Each number is 500 + 50 x the weight over its row's rms, rounded and kept within 0 to 999. Layers, rows and columns count from 0. Numbers have three digits each. The size before them is the row's rms in percent of the matrix's.

# down: layer 11 MLP down (transposed), 2560x640, rms 0.129, rows 1024-1078, columns 240-319
# gate: layer 11 MLP gate, 2560x640, rms 0.247, rows 1025-1078, columns 240-319
# up: layer 11 MLP up, 2560x640, rms 0.267, rows 1025-1078, columns 240-319
down1024 102:459505560421548496489570520496419477458552534454438528502467502403499471393532517485603425403533551431565492516538485428587512509399656523470470446548485487494551477528489507464507433560526479548608520457519517415544538504541562478589480473
gate1025 101:523548513486541545437451492504493459503489433561559438440462537538555407481556510504480499497536483419429509490477515507473473523506537490556440427489552456416533543509483559480444530504505477483422376460604493451583359491513499477437543535
up1025 101:453565510549466505533523463483472416517365560417433449505515560482525556488533488447467545466386427390433527449445504441449506446419453501488424481465473516512601455469407468426462525482471430452609488435499504572504516483564427512518433411
down1025 102:547553419511510427455509462481540430537415557407568516545523516465481455567511485446507501460485518466511484517460408629610596522393382488600538560489460536473505521464480374473546571535558483490561423414546569525582471505546497474527504539
gate1026 100:438429568508536514504473460573471478481499534476640490417545563507477516544487478494458341500480537439500500476485566494426515471448553517451515594544567529584483491450483471440509443558483555533438414527573525507487543441488551561541520547
up1026 103:526502442452532434551470535559567463559551489456460480471491418586511426472548538492514527589490549590499579424560448426503483475460426520455507503517546571529507395513518497466543553627515584456503520517536446580498531515549613492531426570
down1026 102:515502526441501470503466553512507465459361541420534455461444484555485434511476593570547521530456400417466503549510448549550553441542468512494495492539408578494476525455457526498568575491531511500452522519424532433514515382566554513465561449
gate1027 097:521553514472430419478530512387576495547500542416417562492460606490495392632593559532546529522516502460453486500578482530532477490504461564491499500475492455473592527510572488463556514519545426503509455444540461469587436492441518487496511505
up1027 102:584508522534455485541457569501488487466364522552439491414544460498543593477514481526498460517445503491444542543455430471476486524456470489553448329494476502497555470511423538465451512564430551495464480506462470556429413506485484422500525498
down1027 104:472546567434563548454515507452481585501502542454420537465504535507565477495482562550540525458595512452427487520545515454481619456402402607496505458513491446480469501593520543461499535550531535515470520463581475532502514444502539454569591447
gate1028 102:475457548502475501489513497515435446526540565515528552514458446525516518514504565443494553510518446534492580515492597523530540391590467499451443550466533395579587519439530503446535438487459442480506527483504492523466518479516502497543518517
up1028 103:427463403480492527527510473515517490487540534412511549476522421591499471562525584527537469458474560454481543466462484565448508559505456459480516557442483661447564518508507558525508405443574455461548459492548566417483463530517353547590499499
down1028 103:565376574440531477488498531485440574499534483474539496545527446504547509509600461546502516509420518534462447456505497531555522552611469552516544462529560500479535492530473473475475431546511391536531440409496512544454559560523561490469476482
gate1029 099:435569545550462554516493484514481494518562506634439474488491406514549612496520438490453581508482470578513535425524481573383499458432431508556502473515555600447536527595514476471438513524498567540539624443507460535460447481540556512397472461
up1029 098:530485495502543488510509511438532466598493495464538461405564616473421485547468502430525444526532459508474454493555465568435522509489547549534527530410410443500521481417491604541492542460496514496554541539541516485452515432557569467595528481
down1029 101:520493455457507469612584558488479537585511430490481504470523477466486639507536553527443525542608460532611478436516474482520461508503503593459552500652436536505472530486563485455464546567514386517552453593450488541472531494598548600467501533
gate1030 114:502515480602504527605570528445436455497520555460523530434535579559538497468514499478506440441525484445532396521454541548599457535523499531480487551480523506568483477483491476486503480520480420471483440532471587446536428518551447493519460478
up1030 116:431449484576535566490645556454479445573491560428442484477493516539498453475489508464584551515499460471502443454456498574488499433550485503448539454452521534556476453427505483478475505493476491515527514572456483410492495550535459471537515514
down1030 103:567525324563508468494485504574473463513515500490562412529450561517573418483562488516579585414493501363525453464424472506492542508497606507499507531616492549475484532416478511518511480473526551376517584476569484437500488531486425527510492423
gate1031 095:519508470416555507544498490407501428488532525435485442487502531461462450513509513516470484543554464517522454521558512538540487503429532443436453429441446417570415469501418542433467482464500478519450493459578383585498474428423571410509552486
up1031 099:436500522527500519571530556555470426454453498497516484557401513497607514509494545460513520438479503435487488558438460469429517426519471462527515399535503603498508527500566530502447465498439481551474486513482578496566600530514486569568517450
down1031 100:515477420499538508460549521466493448530530565424532487502500529498572493510534537497564539564529491459416477516537446567467573464510463424532558613518503524523528513456491533490471635535418467494456392365567561442432479512433572578510561506
gate1032 102:462506587569541562476525451455511472424536540469499481511569559571479478508487562491496502476419501518576610566481477408580448458589612549484588492503485519454525384498493481485583427528473506533489424412511492468553518453477602532437555576
up1032 105:550575557490431562586547503525452449512517571535473472481477467491433456465555396596464451508434476448439518430491436508519473498543543495488410550448560429514515598534512386499543554533490486508471525539481600542574559530499425496548546540
down1032 101:533443473502561484559426559506534484598491480539561475414469515415541491509466485523447456495532554523448514490521401552478514524581546435541471517458544544513598516416409480488435598545467479494462517472484559517462537567470439509618448418
gate1033 106:491530547477476478496434497552466484470499460490478487472518473453555478471466486515524571475554482516447534510539568584494498505419468538515508370521481527439543488633503452480561451396524550530557461543466583435476567471540404531511523494
up1033 104:569521516531516499465423511514587512482482507559560417510446472437461622502492563543322589491506494511480407505570517471525470487535526546451521540520490404527520472579487486514621433463603514517480464457429517415524431458484457579489499494
down1033 100:554551550546511522440444515586476577507515548530571430523488477472422474518481524533482522454555529534453531527563591522460552497533551536454475517560521391540530465471527451559403468442597514548473481466534539543506491513533481502534545450
gate1034 105:638469506486522540445569505460436497559483596524462546555491535528499456492569469481454502485510436484491508466511532505467530612512469496522581492527557503539541492573447496586491467452490496455550529422492541478589493547505502620517473543
up1034 101:497556524490467487470472477493508515524516500500522488486494588531487531507475497452494470467544436437476589497373531410521457530591498515564442568530433466465461533422450449516500512432514478468353577497468554449444502422517447423545534454
down1034 099:453648466595486489537425467505481443525542498445492528428644583570466519433505478467508442504496405537552505535448558531407559537488390525513481456561587421513493436544602497479568519467458504450487485576425560536510501436449466485466508448
gate1035 101:500535442401559527529497489577602435433434459600496457556499612512472568477514509465639494472556510441534527514485507511560480514460518435433465440546489539545430520513517480460504512461503498467533521539425502448572451384455425523473429463
up1035 100:556559447557532490514523568507501412485530430412521445489566659438489479519505502532557494491497595471561481454494512492528534511436502491438533435500498420454406510465500484450524537563476447501523409519475508492516434480467434483463444587
down1035 101:543436450517489458559478524387412500584496451486474449474527633501587462408517473535586542460487449553459516533509524547557541552452466577450444505591563522481526500596549452525495526498443500524465536480484428545556418481484557444495366494
gate1036 093:493475535510425563532443558393508498486573530495532518426423428465440471472522507446480436410548518496503503472443499553432509549457475546559475528566466509533542490503518445533491427496501563530489502603527467541531504516462425462575497512
up1036 098:494551487510505555520520573463495502504526528483526433464528446508466561520432537437506557414563574459472557524510554491422366436488437474406439482578462557489429439538517623474463491544517455543558484558576515534495519505482565435504522509
down1036 101:572526283570535447524454551532507510554536458564491497583475526523575373558550405487444472469513538520414516550622542580424566459470477465452577527444542492480378473521542453488517454529477462480537457451520502459528454473576499477526468511
gate1037 099:475450606503435423530527465593557499408487585518478481483520535485529593491565538502415526523473500485524529446633498408555461478546539496480481525474585423433486435495483421474506437513509560524456548465492517552486467493440515403436496526
up1037 100:439525449538466482547555395507498518545506494552544529482513610479494545561559529453564554447493466402383475512508512485460492496577430432512440423456537473456551566573488519514510451560491500499490531561457540540619483565474505454479523531
down1037 100:452515539437521551499487568478488430460452517519493522456453481483476544443558522596506509445528501519506528521481564463543489484514457562550431427532546486439485551451433516549404580546426485517570453492547498453557485427432480526437555542
gate1038 097:509494534535529571612468623565589593476525604490431529572428554377468517509458510482453519502466453529513463464578615471496546553500496478504532514548446418483409404535452508472453509499510541503644469474551512443503591435429510496411518543
up1038 098:397615579532376544571585517524514490535481508562504623535504503526526526460512405418506413553534571445530570421555537521485560525558590374440479581441560522525518576463490494596514496485544435464525436553513546516402542504451485569465580576
down1038 097:572543560568485489519476589554485492457476476499509497521481544452417500510534451525446546506517523508495453464535482437511496540482502452412526624433609483512434479394521588470473504586514559486546513505509547500448532478365538512500558468
gate1039 105:494486445472494622446426420608491492517588504518476444596481477529526409457564451393526482581539517511435522479502533446417507468454504489492431467490584477467490509541553530487541532561495480472465561530441573453562461488466566516553502523
up1039 101:538467570456567536432489446484449515459508475526576521528476489456415525543529566489505466564575529421498492551623485502468545499447505488559565482491469551497461464472521477459579516434523468532479557443438574563508422499586576523489575492
down1039 103:549545586604514486552498415498567412504507377476545548502517477497573486505373424502471493594527491432483502561538544559524523504532559559487575470509530537515535568471480451497478468574477339511489507462597493521492412517511363434510504529
gate1040 097:578521565561521446514542481509492469442510468507574528508468444574418549474507504531442505481550532513399508511416486428488512565532494547463475548518597531564581511488523550419498525572551592466413475475487515444459616404454468399614497478
up1040 096:463550500541462528483523484590511533469452512515476435529421467530512503526578473485537429478533562523545455402484531418489532546461491584538502508390469504682596531457416516466473473423499442548410535509496520462503517521542511561441551551
down1040 095:459466424502530504499546523546448498444486460520484486533424514477535430512499474539512480516490527506457480502448476466468532546456524364551576476478454455587437490446474438401582529521535638463480537559492570577473518438462482466583521458
gate1041 104:499520520601519468541494512501449489443527546599592537413570505494544447494552549506551402417528465459476568555505546575464385422543517519521541530444504405515581568511449428475502500508495455444458529467443506576523477501444513495404462497
up1041 101:568457484480479474454518483492459514516570454402508546561480558511507498535495495535481576534423523513507470461505543394442539551557449532446442470490498494532502480422528538444490440495531484517449544455535542445507546538505504493621543520
down1041 103:505463468482483492448527529529583499521496423433458573627496537466462589455459395443454515539603487480457557502479425456471497473516495533492518478495383499574516553527476522520581491492504505521580506509451491409546479478468474542543404453
gate1042 107:497493541423426506492435505531495499511433478412505469474408512468476532480413568430472473574411523487500451502470547580552450516588448512408412532431476557544607483481492526538619530513560492500490522488587530516481461462535568506497430502
up1042 110:435512518496559475532668548508546524449542518419543468537475523595528490593509487512479488454595466562519482569500455532625541517521504525496429443588507477583461457475514397549534356447542476506474450519399480454501568523534501485484520450
down1042 110:449482396569454563463575500453492509490512426511573467472488508477508533485491481595469467520485477507483530557447535443513490590390441424464515410493512516450533556479546493460483398462434531452549533530371470510582516501491523558498568467
gate1043 097:479452411584594535492473491539501496507525580468484546502492537463502511420525404585428507485503526484489473456502472577461544552493512498437497541497557573545543538455505550471490571507500537515476452452474471465504505519447436581478448444
up1043 099:523583514512464430485568506505520516505487560355444475543528564470428543473412481524459584531494438468428476533401558530557496423481404512448467521638495422448386450586518511455518557410470490547449501550520521524430534451583444518558478528
down1043 099:457580419486511547562548493437513599488426524547477506466434481489441445571505450477456471543510470428468553474558517387501527440510474542456535398579496550409441465527467583535547479510540566540528533544491425444434506479553489591507464543
gate1044 101:437504568515491575501522512539457524505533406531526577466541471462453461563407515468512488489465542523561464565428537491545592533409506569551552477507535484569526498507516489466492549481498540540535493424602473529490472462475512513575554561
up1044 100:433532523477592510507554492382459479507525488593475553554518451455536521518571501489343543453496495522550584531489610479581448485544541475578518497481436505519580512555471497452449486485492534555585577484550458518523431427505537477473513568
down1044 098:516530518407552505491547503478515462507471450440506386531514574452526420526617564542531496541454540458466502439363516468563540475499519422512537464560526547531549577508501408483405426583638517493514457393471455601536517451497518437572464533
gate1045 102:571543536486528590489544481534514471501540533456558450516456547537561518627447455536464529541557552492565571485514505394533595509490506555590536479566530431533380512581544515515497413537564493613493434539437481480481423504508600517496431537
up1045 101:456481534538462531374467507587485473628409564536470420510441428506576518475414556430550486524484497495415465549353483542548534541518577438479552553521456458434551504530487429501430582524492474446499520540480487490544540497608459576542499503
down1045 100:431535530606556526474460463485527464515553476509451466513536437497392504555509610424577464541589470584456486460404539513535534511492422456608485497471560527477559489610520432532391471566415542528483502432497486508454578630534506526496475454
gate1046 102:566477460519480548528424441443542413580541487543511561495493511548421574539462545491496448496532478474465484554488450557544491552538498411534477496466514537503507520521577419475507539478530542487460478549420536464528529427484449506399476524
up1046 101:625505461435485434426462465468552483505486519486551514485511403449442445398499517510483450467537585523535495494535456519478484514496568478488509487390496542474382483456508479525414568503580512474519572586452465342512385446507439541502535434
down1046 100:564465412535492475484514509545488523497537495460494544421567401488480528460501519381489437511457546543474523529548556504508490484436514500544464503523549496483521538460525465505512569532596541481505546418539486435515457498474538478497497511
gate1047 096:512528404532483552566514470540544580418482491486519597509491448518617575462496579533524508532465547434531549483450512494492407448496469653518550504570492561443427489526540495489482433511576445529563523454390539624565527507437474523586475498
up1047 093:507512513553473502491487467388563539582456527496403509501514393564524550521477479554565497649566475535530509558453519516562520531428471485471505513542505509523514535428544491463494596533572486474496494537555496477452499463475482419477593394
down1047 095:508488601537429472490537537515382494482505469492608481511356465548459537437560469538461542515523455493522438535468537528521507570542486511459480555475507428477472505446478512441482533534569487450525485489485498447437554472536515545451575546
gate1048 101:565529549548431460518438529561491550501495408514459443462532445539486498555555471512447550469430473508579466483493571585575507531481463450458505534516491422506520486533454523470390482458501557599440547555492458455442461457455404430425497607
up1048 101:438582503592545563459545583545588519599534443511447508527510504566592513522506515591476486548475552467514485577523503500479524579481469542489448483454436393510482446524470546548537529453483522367472481592468466419474602515471543461543485539
down1048 098:479502445452518424537507485456490432511466499499507393477444465515578643489464463498512553499565507454489563481529552537506479473535476414491502579464531488557544512467490480502559462458505538526558445522627440467493526490572559485471444415
gate1049 103:503557563514524472486572481404427539427461492604495434590489479486472491524506487526575536602534515497417420570460435488534494515440555519556496504629521494580450489511415503562543519401528466393489496517431551424481514481476526409502564487
up1049 103:487546464540391427464500533446492463447461414512495498508481543486522533451450440383502491538530572473530517550380479523593533474439521507551473366456573535593478560515488539451558411503503330465519525602546567522506506442573482435505520507
down1049 105:459579544545494450481483467429552568502479434451498435518504464448462420509528514477499455511542476480478454604456424639569465523541511529490514478522456533550526466522484516526379360497549514414503517557585443514424543445512414508612489460
gate1050 101:485527516412488442540464472484478474403540462522487616483572542503466506466538530572522404470461474469608463560433462505518557582471445427460449466451504436459605483449545462427503491497493588507462503519540552518502434530498481546601562460
up1050 101:568550509430504538561535469463512510469554507529470489480454478541414490426547503517536460517494480447549513458447508471539584475502570567458453487531523401469494539474515467443523451527455474568434546483471461516506530602515643475448501496
down1050 101:496441508469538488509530439419551488540460517553500472541555555596499469484529468459550450348502490426536490615552555524507523551447498471486500528529591467525449523446534501504490538494425576509458456438504464538493535558468509506548482529
gate1051 097:469625622590506464427495460477546532462534456418395472516567481502441618562525531513567544519587524527460527532531537516462567435526477545523468426486497494500495555517474482553428506453419414552480499488528486475423419613537460474540506495
up1051 103:459494493507552416518583467512470464487490435385442419481491393606505483563510519499504535540494540533487562446453480591566491534540512522500460474578432462604461529581545532437597491521512442523510516470482485533458491512354554438514466431
down1051 097:448531423516556420483424519529454594432483495468516548551509543444585462553500503406422451483502541597487634496469424597475499459481461474475482493504443451553533560499514526570463451508472440577482486550441579535465579529463587504478471480
gate1052 096:532426524484583543547451535472480529522562503564538466502533528495484473526475503494489496403459553549459448481448477396394446527433472451527483550544552457662485502434522504546477419519458489563480506546584407548493566530457366421477494519
up1052 098:473420489465447476470499539566548486536451504563547438528469479505478443404578492531553447546367462515476637616549480526484547429541608450589518463464507557560570617482559469579494483519494526545491498457465529420429476499512526487526532591
down1052 096:510444493449413471505534412507468519614557415507626543482521523487557597595463481506518494509568521550468499553564548496507483569497551528432473500548452455577464460459569505651491482533522514453567586466483515510451518515411499482440487490
gate1053 101:479536488493557469486413448512475519557447466541496469447529427533455576456530464487461510590520477579491407548547499499429390523497479537548559503468568485451585468495419432479544585573485419558489537549463386522551502467523539491503379436
up1053 100:528462500550441518537470473521431413576481569565487458491441512488463531395496534572556415513468502492451518533444557545505528517535444447597415410545502496482542499423453486497390508527530468482459455545569423464522499491594551492443479548
down1053 099:456516454503456525514498512531482433486411511510475535494588489577441491511503522462556485483528589567516427514464428418458510493497584570595538545474386479413509520422435489469435458535477519448500415544570484511401566608456513460511548519
gate1054 101:490427590503580449532482483480551532472432434488347500573486515556501514557484450643551492429539473538424471433501545616536536538404506362501538652574428469456543481439542506489527599545550549471535505489558475488471595456509517492526538481
up1054 100:476446523451504503548567489526497499593439497468481547436518470459453555488640531586520480453510554462598488548491541518416421456498569518527506546456571462490515461482459599544480497477444387482471523577542522438544510578509483448365522536
down1054 101:541530380613507513597528482530474475558543389547431474452458557545555540538405521410538520528519487561542587496509461481454510429474623517462510519451493534389517437508473461517444520524465414457572443485519550489469450463532529473478542490
gate1055 100:546520467552421538464478517415464534464437450575446392527482433447502500445498495524530489475531521471534404469487463550571610491477612495598566387452490529395519557477470402556530436495512480566506515557465573480546491529543457545571497522
up1055 098:534560463482519435406483560471400455536455430508500559552575519424464497489593467531463467484533465470483494432490465510414497522448513409522530571431531487444467384498490506585544580542532513432537500521438509447447603473506473509490539553
down1055 097:576491531521564460516406542461540508533453517468462527500347487432527480451504476517498484527561443508504560385470364538542528419540440439567473599483541486395497450529468425561522550472467543454505455590533505483535510457490479587465565562
gate1056 097:562454579463487519605463494461477581500544421532504551527461480453428494539477601461540518503441411594395487545536471524531527509476486528427506508571512460473437517461544551567557419522439454389489493527401558495425486488503501429459494391
up1056 094:490499480572443438536573477536494437592511501492508491544437375489521573465488367530479521519483497490579393488485485541551391482452544562499577428543449511601555559497485451491549558545476432467469475530455600473528458487511532548482533473
down1056 095:504513424550532525508499559505446541459526495414464433492421509487303528494527507419466558479529482513499510495539468468524454488500514532516466505468498554484507527443548425417463522433428530450479539540468486510455451465449606548472491487
gate1057 097:466433476531588503435535522583505499548528485599526420541475546486483446479410572625507448549499567529547627562510366483475553498463420432511519527483452542486426507507538533462543395531453390524464536491516523479558436515452435475496546588
up1057 096:484499503508592456564459510500504610411479474531541548472505443472475575524493600434520542507498525535533490416619571458503577503424515488537459502556495556527530537546484479472535498505486545509588351436563402536506572547521497319459453498
down1057 094:521523585489489523515453450489433400449508474459538451511540533440418514548523521547502488468528572538512487441378587473506611554452522497582566453523574493477495495502503572463622529461466600519527508529496468537547486570578503563455483450
gate1058 101:483477552534508515537480515508465492475605467566541584556516546578539443539425530545401480546632529522534532447474479476493387538483397443409556518481484518456549486527484439528493564497573458482466473557420422509465533504476432510571557430
up1058 099:571511507572509441527502509476482521560470523435521528534552533438500480517527520475479479424494478478468442534468605476483465539522562615395546514446485561490464458519507445508587464432478392575458435462433561484440447520476457473389562538
down1058 097:584506478448509489447514578564502482448517408510538535552451532554509514540470512435601515577589379455605452635544538468475563499514420615479538641532488492528523501517505490472581474487507462598442443479459472456533511507502425478413564536
gate1059 103:411501505457521619556501460515430512402443433497562537467486469533564565420413516517601493543509504495480408493509486556532472465454491523440461555540532451473542525481560469534513489543456514506411527510429492516491523541514496556495393507
up1059 104:432486487519510486510554446526609535529568469475518538393498521520471475603463524505553493582526489457499530502535430693584632494413579541485507500540541498473504452464574578535478569496540521498527444532517439503518369415542553528500515530
down1059 103:405545551547541502454530450536467527409567540488539483537483487508470513451469488503568438479448529515519514609457405538435537551456505478517472541378386414496519543378510541542491508493508514487483513477502480550435483423503528427479491476
gate1060 095:455488548548498435514513401497507523485451488476510531552505483467519519466503502472463450447475465582420422497456599517408509458505456515415426351512574389580436468600485505404450435539476492530519505553487486457490482473473436501502489468
up1060 093:493449459444562584392477554529511465570478508516475492603536504488487506421554414550465541501556471580510444413491557474440534388445438563450481503510486592497554568532500464564479584542418542488548470541491516560410472508493533439431515436
down1060 097:485529555541465454524562377493419511484475495454548469416583517440572415399460542561512467559560451503519543501465496483428454426484542484482548484491498506524397476551436512531461427480562472410464528526477521501521515450601489514473566550
gate1061 095:542484453438447440466479508486473499445550482550514531585519554433591465580540458528523564456471452544560582494524480434506607568577488542395514502510515552474454550516390541570505485527473536496489508469441406586492451440462555512482543462
up1061 093:495587510544466473427527558469605450509461471450536501573551492474506607506445428497350475478392471513523564453387557482513575568501474496495448520429574452455486509532489557542579555540398512450456446452474387488568456545467525495507405533
down1061 095:479472543463480480470588490577420494486512553531464472521469539448469466519533487466517496590471444584507461545457430414477583454513455511554500447576614456452539464524487557394478452512467506483531508578500518533526477487487440453533524603
gate1062 103:494535553496554478470466557391463503476456563514497523459579436402492543524577502465512503561539536515457518500556493462547380440559449577380423531553447517500471523410600409455510489504519561516457506442587480494470478542484425438486558625
up1062 101:535499564483565505567533472472508491439490477487562505536480439533464512472550413516508505496544448492538495498456538483453542497518417539443466448517524598481471524577529519503484510465407442430481472561463536487411515516559521550409477547
down1062 103:488499460538515492569538540469462514592554551465445573577466522548486521555476505599535519505427511457523575398530548513512456533560508492580432548474481479503503458590473490552462569464441459565460489431490577519551547480579479431463428456
gate1063 100:453499537496464480468553443491588488535613564542555489526501571513589543519427557387584503551528551476534560591532519436471503501548439621498567553411556518504559445433507587537533544474540614508554505541546436457487477528456499641488419546
up1063 097:522503522477535560536567581398500540479470516400430520505465471435485485460453431506527437484443445506458469510523447453508459464545471567524513472543547493475500516508545458582494445461449483450609501602455456432493482497506483499539532384
down1063 098:472502561567471546549404545464595505491458514578499533512427471553464449526433427500510440489472384509442510557483541527362407462480450437497570487459552502429472520452391495488467545402412679562578429509526532529428463513520502533491557423
gate1064 099:481501555436460476470628437447592458442572531478453464574410573500530532460586556515530468478532504477499513380517479485502484428386498574460471511425479497556477570472481508509526450562397552519505415426428580453464520532475521478446431477
up1064 102:597553520503395531530455392508463566434516421437458441529478485403513444566599499466373539551494507609462332398532420521434583463601419448554508485536471433546526460461496452416543557476521411503489511458425570467541476510510507444507489543
down1064 101:496575462423477615488500589424452515526429460415449522539499421542486551501550418455425571450513562478465477584386546464585549502543431491421533432357388526508575437557465562515451435529479455469475446561508578430503531433547501557527373535
gate1065 103:532343476510536513473505490523506443492468455498403524500568508515481535451549448592434549535498460462549477522507516449466505495526525473536538517548505462508519540488512501540557565508461513516457427590498492473476565479466488484470394475
up1065 101:586432569495496497508476470539479537494406444554477503530533508440543466417485514483480453522469452549539438460533560525497472531632436446407455569591473560511543543466534482503490584533471497524479509580451524654484490501574512515618465480
down1065 099:511470571432438515592525504493512470551456494544456619495459564520447442441553493551504440574467439534482512450481425497508511490424601494530531524572500532498559524540509560524548560588408506508537497507480521558459559498474489532479459508
gate1066 103:395473543478581546428556433502484537422474558462487411536498522539430469448512440485412511484399472454421500621511512484501542518486441531496508453449412524510481547506553477568457564560515535528465394554580466566527483388498476473569455550
up1066 101:397538532501517529434425482555411503525505470453444443482524572458574377527563508444595510594540536464499562556501483495503504594378438534530476421445516448461567583499569608514527520502587507440474449501478488500597531563541370563521603521
down1066 107:519441620470502428575448510493434441484443469482554419688524544397522446478497521553539484575463573522444508504562388525549571548442507493614502517518470414427419490476569513543497488503530510490510512481488447477390510561471446492539530498
gate1067 100:555379544443550515481496471496488422557492449473469495457495470447394403465581592531466450474400434524370477556401490425433536628468522498493571554507507437495360535466487441434546572528571621449510490502489458439603477454533569549505489566
up1067 102:437515475464555439474409515574465562521568475449571524452530503499452497575556521577529433423535392460488545490512563406506527513530579480431506542466460502476541553490459412498555506595490468438509435380468516490550460417522537469576532444
down1067 101:491435525521459602515556489461471573418468351456541595542477504550542430545457541482680392464509422548420429523527514468489496520479551362520546589471555519536461479452472455460468572589488548480507463566571501430514419523565483454558504520
gate1068 100:483580503525440510506485427484491514579469577517365481564565458511491423587562518508369534460581552545594523485528542560511560501466456475429524522504531406505571588481451568499558606451529455473480486487477391416515537554452459489401475528
up1068 098:537494581416424462482564568445452487436485505616507567469504540565502388439559499535583460552501537496488470528442498456483526517443453455492472477445474511553533537616506392498433436532537535459505472458513522526449514470522557447562582511
down1068 100:520441478479494489516524548423535558475532465426503569495544531501541449477416453445521565489475566585538429535500411514438465531545508461505462478530474488480560463473451449495545510569455528454484445582453432506514513489412437518521597566
gate1069 094:555536507531408560522530503510474531477527435467471484541449496523456471429416523588488502468608579430391482479467471529491459519521542528569470402473541533477545481484458482520437544512533494563503568434445516571536435480484471470623424565
up1069 095:611531529542575555470445476466604511494487410437477422544501519504451528503578511479521548534486533565477514509436566461533466434485532449525422529575449463494446545447445562556483479521455591480471479480443558544480515501552445476493500439
down1069 095:569562481492467437550512434601420523511598499504464592527418513483463485512441469441477433436554494565467457530535540441444506535475465479498518513494507468422474451489457403407552434499423488622598581550462529547471456515502507555498465664
gate1070 098:479513451558504414491493428463485514537520499434476423536473469467518591590504591495496484474607461542497529516604508482506499629419501444445416499611506659523549451547535524455569581437493465435539550543369515459466509426490460390555411452
up1070 102:470493543496462532482473458409462642488537492493424461548379589414526669532491502537566490524535469470509550474607423443507505438540455385467509491554482461590432497475422569511492530454525511493596531462389490522465454501482459475466495526
down1070 100:464533545561490569517484504488569515575560540497525464541483536436498503442508533487533503455512518541557478452480405465550523527530497471482477445478561513445475429467458578521567501519536379479467529496525557462563470538431487471475539494
gate1071 097:478474499490566458513430562529479500420525451611487465470590480407521526414537407490514449570495516466544487485471524503562526614440511388536495476507531506449475509510499481434504492467454458459467441502544524462546436417505479489516624544
up1071 098:503468490515412483445451548491487499483478447520561541570513495396528570604459514606471493467494528435419499488530489478538434456534506480497395559500596567483563477503462416533525537474496422489537486463440482542522490610569355517570470507
down1071 099:483417394532522432532500454497522535490479502527552498536541555469468439393550557518484586477437432525466464585495385460493560432494473491519483520485488529406618572561482443461526480493439399442456436534495581448493525503578415550507492537
gate1072 097:520471534437479538444536504599459559493507429425544526597412522468448429446585478576520509576533543592461405469460454482500542528485475470533496571579521486542484454418543604489432515553594490565450433489511479457503535484390501529469533488
up1072 102:452416538455459515568506470593478585501505527614514512485547476461583546543480424441545560443506514528502475591460468523480519559522517503520473438596522614505522547502483602506491423513547584528518468552505563493531567434588500555483490415
down1072 103:445502478545494551437509518534517402490490535476465502551478525366515424339535549423498557503495389511530470470597525535528505505442468547520525533489468516572516445456516608460432424474509493476552467506587324540611485544543534428422435537
gate1073 096:498464591464501458515478401542476512489485549395564468500463459481542519552511467595555434541499523457552605549597534528527534427513469470497453565463478592443422562538501477603407469563594533503398519477500534463420537542499472468471572506
up1073 096:493536495606564492467451478493432577553449572470551451440447517531531508418566480457495480523485435498356607546529525496591483531603540487521518437515475525476499505507450536497533420526457569557551435525554453485447534467494508500517494550
down1073 095:568435570572510450599443399505451538540470531479464482417577498407511495465533533531482512588511520466554452559433476531501401487558539538452506551568521533493461449446408471595574583510534517565515468466507531489515593550519492539575616508
gate1074 103:543448573456610429485430477516529511528469536504430473511492440481465514490469504436497490549539533542502570459485472457473454551397472442484426510430524535477497473589545441494498435514404491402485536487447484494507579478620453449451459494
up1074 101:541470566496508436496502529509565438429541462475479447534522625537384456436574504488351524544444406550561488485518377582392491454480549427503357460508555465592464480465515580444496520517593547575435506541482498502531480448504417553544539487
down1074 101:552580434579506494522468487455423396512419479473425537526486492540513487493482448457438628457559459492481406396410418590461527507465545432492480580541469517560539497501526451387515531471491445575572486468514495607455375461521456454540486496
gate1075 122:504489466501432509480476417515499574541501455459518539569500505402564449560592544510509538470547458453511538500477566560515493496462536496454544467551512514474461484456622431499514474594492543499468435508506590425542450441479493422548500651
up1075 122:480451471524515497592458486533497489513517473502527527524596489536504545517500570490531496502422484446528546566495476538554491473497516551519573463427514524573426436445532496485459453519434622462514463500480591444516452515528473452568516565
down1075 109:535501356530494519519424523449476511446471463509498530606514505430539448491506542582496467534482488499542518476448550522471446616523503540545509506443604588546415363492442509477406524546447422586477461458482593500542585471461471458460493595
gate1076 095:509437532439560472481504525575488487505501481519402505477511497462544561466457497547497468538440486495494498456516491487430501459506458492411488431443472517434500502592610510576534558561513484562532415513452465428430519501462502507526483494
up1076 090:507579456491485560470518483480456511525531453482580506496475533541571439581516643490505580584538530447459515466599470538535504439592457613564443439448562438584557504450455463556493454522517602624473536488566514534535566532527565553511481523
down1076 098:523626457459533484581487464534511510432493431517529548431511464454538515504496482516471453535492541476558497439441597573503468486550535516536557397518493456452497520505448471376512416472456435445610474532559510515549480492462547443480551457
gate1077 102:510453536454596481455538482449499492482430454491452587498473477506537518439522473450489487454485486548555488544348512489624491531476525490456460555525497516523460557542528547466567500552571515473378536476467463433438539411541435588491461421
up1077 100:497521395435464486476455511545429483501519438441537569490494557496505558483513498478585504541503469482497491499424563467502428535430472535557433514481481467491457470494514557419446450546446505417511406473498463508499519498471485521442406398
down1077 101:438550426536475445508417429488550522467591529478458429543525537524496463498529513480492594473536537498543502473422517488490458388463489410462493580483452414519494452435384489418535607508406526456440463496432550471441520531466546439553396452
gate1078 098:391493506591523514454547559448508455484538580407440482544592588521553482406466442490522474548507529506507511473477545462558515519525522425548471532477528572484509545474503436441484520564485440490568474549537363517488482631484546393475510574
up1078 101:510548492543529488449432515490536443434518495456542513469462561577489521463484494549555463525553420463494513434462459515519527445452540526570568438520488515562516630463530548449394553516415514541489537644519545556503496458596545564545518620
down1078 098:476518439498494460569566490556514549543427517466520489449485467432558480473454526504513439478518564539506508521463457488515469569510551456504470445509417522594489499452505485561463508529568487475503487484511515447504481421499525472522498472